{
  "n_layer": 8,
  "d_model": 224,
  "n_head": 4,
  "n_kv_head": 4,
  "head_dim": 64,
  "d_mlp": 576,
  "vocab_size": 7921,
  "activation": "swiglu",
  "norm": "rmsnorm",
  "norm_place": "pre",
  "norm_eps": 1e-05,
  "positions": "rope",
  "rope_base": 10000.0,
  "rope_fraction": 0.5,
  "qk_norm": false,
  "attn_scale": 0.125,
  "bias": "none",
  "tie_embeddings": false,
  "parallel_block": false,
  "init": "trunc",
  "init_std_qkv": 0.0559,
  "init_std_o": 0.0559,
  "init_std_up": 0.0559,
  "init_std_down": 0.0,
  "optimizer": "soap_variant",
  "lr": 0.00543,
  "lr_mult_up": 0.6,
  "beta1": 0.95,
  "beta2": 0.95,
  "lr_head": 0.00823,
  "warmup_steps": 200,
  "schedule": "wsd",
  "decay_fraction": 0.933,
  "decay_shape": "linear",
  "final_lr_fraction": 0.0,
  "batch_tokens": 65536,
  "seq_len": 1024,
  "doc_mask": true,
  "train_tokens": 179500000,
  "steps": 2739,
  "dataset": "wikipedia_en"
}
Each number is 128 + 32 x the weight over its row's rms, rounded and kept within 0 to 255. Layers, rows and columns count from 0. Numbers have three digits each. The size before them is the row's rms in percent of the matrix's.

# down: layer 2 MLP down (transposed), 576x224, rms 0.11, rows 217-251, columns 168-223
# gate: layer 2 MLP gate, 576x224, rms 0.0784, rows 218-252, columns 168-223
# up: layer 2 MLP up, 576x224, rms 0.0786, rows 218-252, columns 168-223
down217 097:133107091082145098155083100164104093122090118148155113089145144120121164107168193082127143115178185077106094133176143069130126191149138090114133186203101114116137158106
gate218 101:143122084104133140155139190151079194108107140074121145134087124169111157172110102130097138139133039153135108117093140185149178062119120141109133166105089107146098147144
up218 103:153095104113092095138112080157121109122100134104139115150154073093136174189162113159169114098054124143160091094126077106162154189120113157159155155061074101103112089088
down218 101:086122105101132138189146094157069072150098194142168132109117162135100131108091150134155120114180088123107139089168120140113112128132164068159132146130092091172172124169
gate219 116:141112144066167124107151141082082130101124098144110143126138157063130109126129107120170123093177160181069109138141097085114179085080144096159148134108133096083048127117
up219 102:204085139049153132126143134117126068153089074113077219120139163126101117137087130153171112107142151114038127126163139135111132106168126091126147087063179122088084083145
down219 101:143112098185158162141133146140153069150104118136096201135151115195135117119121149072158132134082150112165102107098149120129118192128088162159113090126138095122201142140
gate220 099:057158125148138136111052161103131107119132086104136125109108131083112159093088180095136134086156143149127108160160110110102080098139117159130184149106122149077074144155
up220 107:091060068153157113126159081117107135137103143166190186157188148185037093059157083110131127083184107127127153134109172200164120132083170113078110152137172137107120138123
down220 104:130134114082192124112157129094168099152087102132143178125217143192113120132129153117090138131111150071085215115143149093152157075174175149136144179144164117145141094128
gate221 110:136150120158109145133139151110169083154142146131144117117199092157052092128158096184096149122156092197104137133103125112164152128114130121106157104076130116173088103177
up221 111:048110120086102152183096078101137132142099188123184164135092143125144076133128122127097121092140121134155175137093143124095104180144166062108107149148138135121132114123
down221 098:153138107176147089193169142126182127172137087131131115124112137101106175132175090154111165119130098173124158155123187101126187137100104141159094082087134130099128098138
gate222 097:111110137114111062119113145152127106160146106127179159184147151107143192173186168142168066136077074159132155127134096080151098118156116158186086122152155118060067183117
up222 097:082097186120162077137095096123119076084120129157164164179134169155176145169125117142123090127104111148119156096081127151187122101145087122152114093124178130127145138136
down222 100:200149161125164151108093118133140143176182166133175112121082104084100115185099130163138090072092166182089105144145118147155081112079065125129116125119121143116136066122
gate223 100:107122189159110102104125156056198140102165161148172147137089160101173110091154139126093111089106086079105125123088106105120209135131184117147040086123161108154150124104
up223 098:131143101113149118132161149185102133146107066130064112151145154097109122128140101135104155099172131149149132130169175133155104118158132083126128171129138159124123132129
down223 095:111126186145054065162096094085137138117139148189146143087099129166169089158159103126129128124121100160115105134097085128127122160138121100109112178128135125146139110158
gate224 096:155140072121186156118096194089142186081125120129150140097081116037105165183116122112087111115151105077098122105094149107116091124149114115106144100146067168116105146154
up224 099:178135118154080106105108120184103130097127118122101108066109097124098120129124074121151144119107123069158090125103118163188122080139165162124065133118127145093089194171
down224 099:133120131141187135154115139151130181087109143138090071137126109141144084117104084078112160105223162075054101144153092109131154099116123108105073151109126122136114119169
gate225 107:101129148148124152125155088106146180109103195134102027196119146146140122159107162126127157136176120196147089109133142101113141136165186083146170093112101121134106109107
up225 102:162121102121164146153178159119123129127143078191139124142148158103075150142184194106153153079093070104170151125118132068138120159122121199171131136111127117114128135112
down225 107:097154181175155143149197146115097174108144128105096171162139112081144066149184171151110125108121126117157096104120176145127090125133182095081125103072132159087088050128
gate226 102:115152096123131072084117115163120135116098065086148147137125124167149093120123142117126168096139085166150138188107106150106095146055163103134140144131100101129130130165
up226 105:163133104170108159145125150130116123129090155128116126122120101086106092104170169133186061119212184143118111127144121062079111137174089123170154101153096184150059147101
down226 101:135182117118050160165174126160115144136096152108144154153153096107108103186081113104105069144189067134121164127071158138114081115110130105063115125138136076127031154100
gate227 104:164158122132154128056169143134107101147142160145122146166118139104094172081149174139144165121123138122082066150180175115159126124183159109094158152128159124124111116113
up227 099:191140159116127118118145190144130137144088126111183132166077148104112153129203171155110114107144127105113147105142099104105170115131143140121163109163127162106211115153
down227 099:161132075125108140134147110149116133144103120112136110107097134158113106179140100145137137148115137084121138129121086153125137159119150139098128149123070159107201148133
gate228 097:153122109110146149099027127183139137131141091095069107159158154078134145104134106179191108127153117144157164085113082115179168123146136142119151166153127132127118119190
up228 091:151137183158124126152160081120097154176078070115077100113087136091090158123071109144116108095220157157139104100108126108179153154078152142113125132115137114113093088150
down228 094:114117161152119091187102151143119159093119166129155138164113141135119146133111105130100160196097125092116147056129154148171119140159165111107079136136129147084132130060
gate229 097:143137121128094177086150126140149067177218143140134166146118152144158140109139097126110122168212111111089157144126103103153109133113147105108115144153110111160186170155
up229 102:227155098082166171154124103144115176075117121135107116091088122215112160138113159150129093100148140100106124106168176137144127142186104167109106197115102070156121107103
down229 096:106135131137127147146180112156161062151161055076075044125104129141111142143157127115139149122094143172118027135159143105135159131155086180115153068130165167126166141140
gate230 107:162084153131142125146157096157105210152154132139140150184111146101077167177197181119144122154140158213107067108191129152182165151089072151146105120125134100139113165102
up230 121:181151146114131113113099080085158185124114182150117113184191105115140139131128127116091159157148146147116113140163052108069103169034115105086092160165121124111115165116
down230 096:079103122168137132120188130158124069093104115083128085092073152105122072103115123168099164102075130150101148119113139137218091105165206162164154094130127157174104101144
gate231 101:105118125109150158132125123126074085160137218130133169109128132138162115155108147112134125132120085129140113166119131118139175092130132109137085153158062112146172177108
up231 095:169060112125195189117076143146124083178171117144126152087122094124150122149094084138168108169102121088112134126091083206107174096128089127091103112092139123114117202148
down231 097:078159082114148121107143101166131097066081122125112139140100141106144119133127128121128121133118145119134045085176126114065131090120145089181156103099128159130102135096
gate232 101:127166156140087130092095112148070109117114082112189123129101119116128116128088101172098093132137118112141167174136108135065134130101165102120127175160145165067119119100
up232 100:089132103140188173084135149149141062145097098135199143138164099102154086150127049180126098137133174148150119157151127157129145124156131130098116198191162120060121146078
down232 106:153146136111113123143122103160157148090121117095107122109161093174147173134171135155059170143188178132198110132108127143103071139166153110136148090104155104172109170122
gate233 100:090122134140134161090143111066144086125115185195118162108073144116130129109076182117079109098111139099156090171101162146120139101124150104103138177136202149148163129096
up233 096:173147169142126152085095110135075144139123079093108111150124063158169117131128109142186070130157093129093177118174121094111164144172084145150084097073129109102077164170
down233 101:063105152117166132168153182105141101148141134092111105101065105088131171125113121134200121092118113121101149142104149170171150101191058108110114104091139118109138107118
gate234 108:114136160125052136137181132109126134136134140189109059150137161179126137135132104058176085173168118112106177159134148094179157090122121125105121154147075059189110092123
up234 108:113144107135138109121221140156092100083063081138056054141221127129130121137097154141114117106074207146157167102100120109123075125073133106117162150089115158138164138112
down234 109:155110095129113097195120159132126090114113098146158139104120093152144132140106128131144137167110078095089140173076146126067108114187133145090137102138161094152142129130
gate235 108:044126148092147094056126142132115148151102140133114149079114088128181171091106130130123144157052084125143119170153145121084116173163177114137103091116095141158103080108
up235 099:150099164126128139179101127090119115162141103145142113100143114141107057101177171138113139121179167131108124136145066090171141176140143136137139125143123109075156124125
down235 102:064126200094171145079112135132112175127091143148125123131122127148135161151150105128078100180072089110146128144117116144101080113154144126129111135156074099130125109101
gate236 116:156128090163123107111085083138170140057177171147144151136085108122088158134131135112158166175118114101093088113105138105111129093151084143121105174111095163126077101151
up236 104:115143124134152116158097122153124124112132047150144091108104124115142180135158119149130095111102147140145151062225135141102151192160146136080143123088124120156144162114
down236 104:161126106143154161154101107104084135089092053122152163129133134161156180117122140115096171087096169215189153125175170127221078170140160115093107087143168124087176142145
gate237 100:121112077093135150108097155117169197129147147109141079131102132143141125130155132173129081105140142165083121143109142155081163098173193121145151091125096125101110106071
up237 102:106133151084138149179148162070150199110100185124116152089121189123127157114123128175134125096179096113101109129141132058118106085168156138147136117127171138143126118061
down237 102:176155095145122108133135154080099150096158165147072138099134157095187107125134145062142118108113161053150135122112148154109091114147126142155080146172151185177090088152
gate238 102:169089116143161141191123158190141165102126123128137100161140135115189186071088097137103103151124135153120146094135155155102160133055144208101165165171128164137134089160
up238 103:140122155120115121227137144131067190090157184130153155184150102168225160130087150101071082159136147153156147091113099080103078133045138171072125112130086122157111141184
down238 105:135092089142145111201110104104135093130120080099126120188169119106125097123070084152118135155104125146093137175099135176177110130115145176152172131090179102084108101167
gate239 094:166130069133094081027076117126081134122153092060164044113089096123177141116122143158145165229125108145134132067122164104120117112136134158094144133155121159175063142134
up239 096:144139095073174163128081141107145130165117097181058150098179121100116130136150109127164083126133157155126073180120083097075139106109139081113101082099081145038125127128
down239 093:133104118072121145111118111104113147094123120151067130140136133120189150061119089044125130109197111189145131177098182120053150132126122112134084142123058061084159180119
gate240 106:128112187156152150097175107140165137148111116142126139115124121107091049105135094184190126139168172128108162162126092122162148120191147129131090121115115137141130092110
up240 104:119119136102115166121126124128194121144156114154097105135192146149130164135160121090119145151146191075145174189158127172138136132125113113093199146193149113120109154140
down240 100:142119104078227143143118146165130111115104112163199134148132093168148122116050095102171186111137054111120073108105126096149122149106159105106143135116107128170095137134
gate241 097:085142140077104131093140169147150090139111160103118189112117113067134125190149114097098139096083166154112155158105106099133133146073183087139105141100153064126106163157
up241 094:120103130114174147112128055110096157075138149184132143113131088149099153103100126139108175130129134096159137151097167114121158117146127092115113084182143148100141144118
down241 094:113085144100116079118107174146114137133136152118081071136103136112145132127139144136146142147125098171133071102116133156119117107121127119098067139188128072075126115133
gate242 095:149122136091069142135149157089084184183107092116179202149088098116169106097081126107160076123153106082150163122112105092104143096141138041146160072156061057177106074157
up242 091:133171115121122103100111119145092148142075178151107103152078141153167152095151128108171105151158155109096167108131111078125171110136068049145096064117105140189081152118
down242 094:161117131164131161110087110165157101127128108134129142138142160152095087160218114088148140085089115115171168075105155114124098124172124150159149188146149183127112132119
gate243 090:166108132128132118078111159139153146156163139099122099205032119169136099143089086191110124121190084160115104210080097124117111128137170083131067181087150129156115110118
up243 096:113150221159144098115084144114150178138117166150112107138111107119113111174094115100152185143130139176087077106180078100099137181113107059149116143154154141190084142156
down243 097:108102080103092113176102094110043135106106116146134156135159101124123122082151144140116117126137161103136109170120164145163088146248106229132173121123181124097157088103
gate244 090:130148102137160136134130095124144115144174103180168120145100170220112100132112122149128096149143116121108118069116174163102090144129142116161206144131117177132140121107
up244 089:075087079128111089123121078146127114137136116109113101119138165215125149130153184066123188115075139171111136161127076172139166128183071089136151086110150084170115130130
down244 088:112131155181081094186118135135116113135118158153069077104161083112140190143175140118123114098090139141097146195152129130161071128080046130107144150130138123138144155101
gate245 101:190190167086135190143113126063159159124170147148093156104113146163114101072116129186134151051093145128127123112122148119157123118139094094068124121143142173146181103074
up245 092:103112179139130114123082079156139137140059109097126081139089129093176157103131066116099105149141088182141071077061185187126136096082135125106158139109142095120135145147
down245 100:057124134083130112103099092166139121102174137128119077099089113123141102151152146171094126135163129129081111157179115130139125090150120144155150163092083135205127126080
gate246 096:172116136120175134109094125215160133137136097127111106154128116164097104097145069088164109122144110155086116099097125131102140154167139099129151146136130087162154107079
up246 097:185121118093163203142097140155162124152132148080141136172132136158057082114141168082136096076123102138157182143123131126114187158142137193075099169153189107130089095175
down246 101:117141136100116136124122121112105100157102173139111190215154136145122165215074149146104100125143152114148125176132119086122151106091153096103096130132111144182124110112
gate247 100:148115112139155140098139123122110183112081179106094167113101117108146115116103141123180117119178115169125204114122134123082098105118069130088116143073095128161082099076
up247 099:149074102155047155145186182181145107112060143140147126150140093121114122138174130166119128187114123110153122065135099113110092171093114208191149181175113125152114095144
down247 103:190113145077205127150132141138106113128157150090155123129090132164154151121077116084144112067133158177106205120160115145157185118127079123121132143125125135071127092134
gate248 106:092175060138089094145148180060176103101138129113201086110095155149136162095132170130178094126143132127143137143178163148112174131120090165074137148131142120125142138063
up248 104:120154109124153102106115120121158124124080151151182141130114059185097123147112095194160086089125148139121174118160110207091179143114099135139141109178073201204132128093
down248 100:088178123102135193096130129165075135160078191115069141135126143144132140132070107110119181158128181146164091148097135143196105125182172091149168168071179139099123132114
gate249 083:074136107174078155113097163099031204129170146132140150124103087148122110114140113136115139101130203133108163189083065102127114104076174079105159114105151111124122133050
up249 084:119071105191056125155166121144165153078105128121136116136147128136095070065160122090060153110087160121123170139156160182169112128148131162144133128178161129105118149132
down249 090:184175145123168075136122130089119076114106059137136141110134102102089133124105160106130100098121131110151071109159157087159083123090141093145147175102171169156078135135
gate250 091:106145147130131102153054154191173113127146153165146191140129139140174153095165094130070095096142063144138155104134119169096118121102116107120039196133117151099149132125
up250 094:128121121106195116144148121161062144096069112161091165151099124075110125228114105133071100115185145118072095160134124102105172145177169165139143090117123156133086081098
down250 101:139116093129162099119175118080103108176136130109108139139123174155089140104115161130167201096128091122139133191105111144113152205069078150077162080146124136068133169143
gate251 099:121164149159073135092133089125150126127128166181104111135145131119051169122106101111159133157107248129140164136138135138120198135083122197136131130115117127125111094132
up251 101:150120125132128123099112191140102138125112094150145107127123151132122118178129078146118071186088168118104152121112107144093176180101137112149148156095112138119088129148
down251 096:132111130129087164155136058045143102125171124126190147132188105113165154154111128173181136068150151103138102139132192075087134085094112141150178173102092080127167172092
gate252 094:154074107130159059111128137140150117119198102171139107166141146149118124099177108154122121139099089118148183140102143133119126127088158098091150125117093094084100135168
up252 108:089122057112135093119120092198078192087120160072125147102115124109165131129146152152090183125103098125089158092160086128140113104134101167081130067151171081089024155101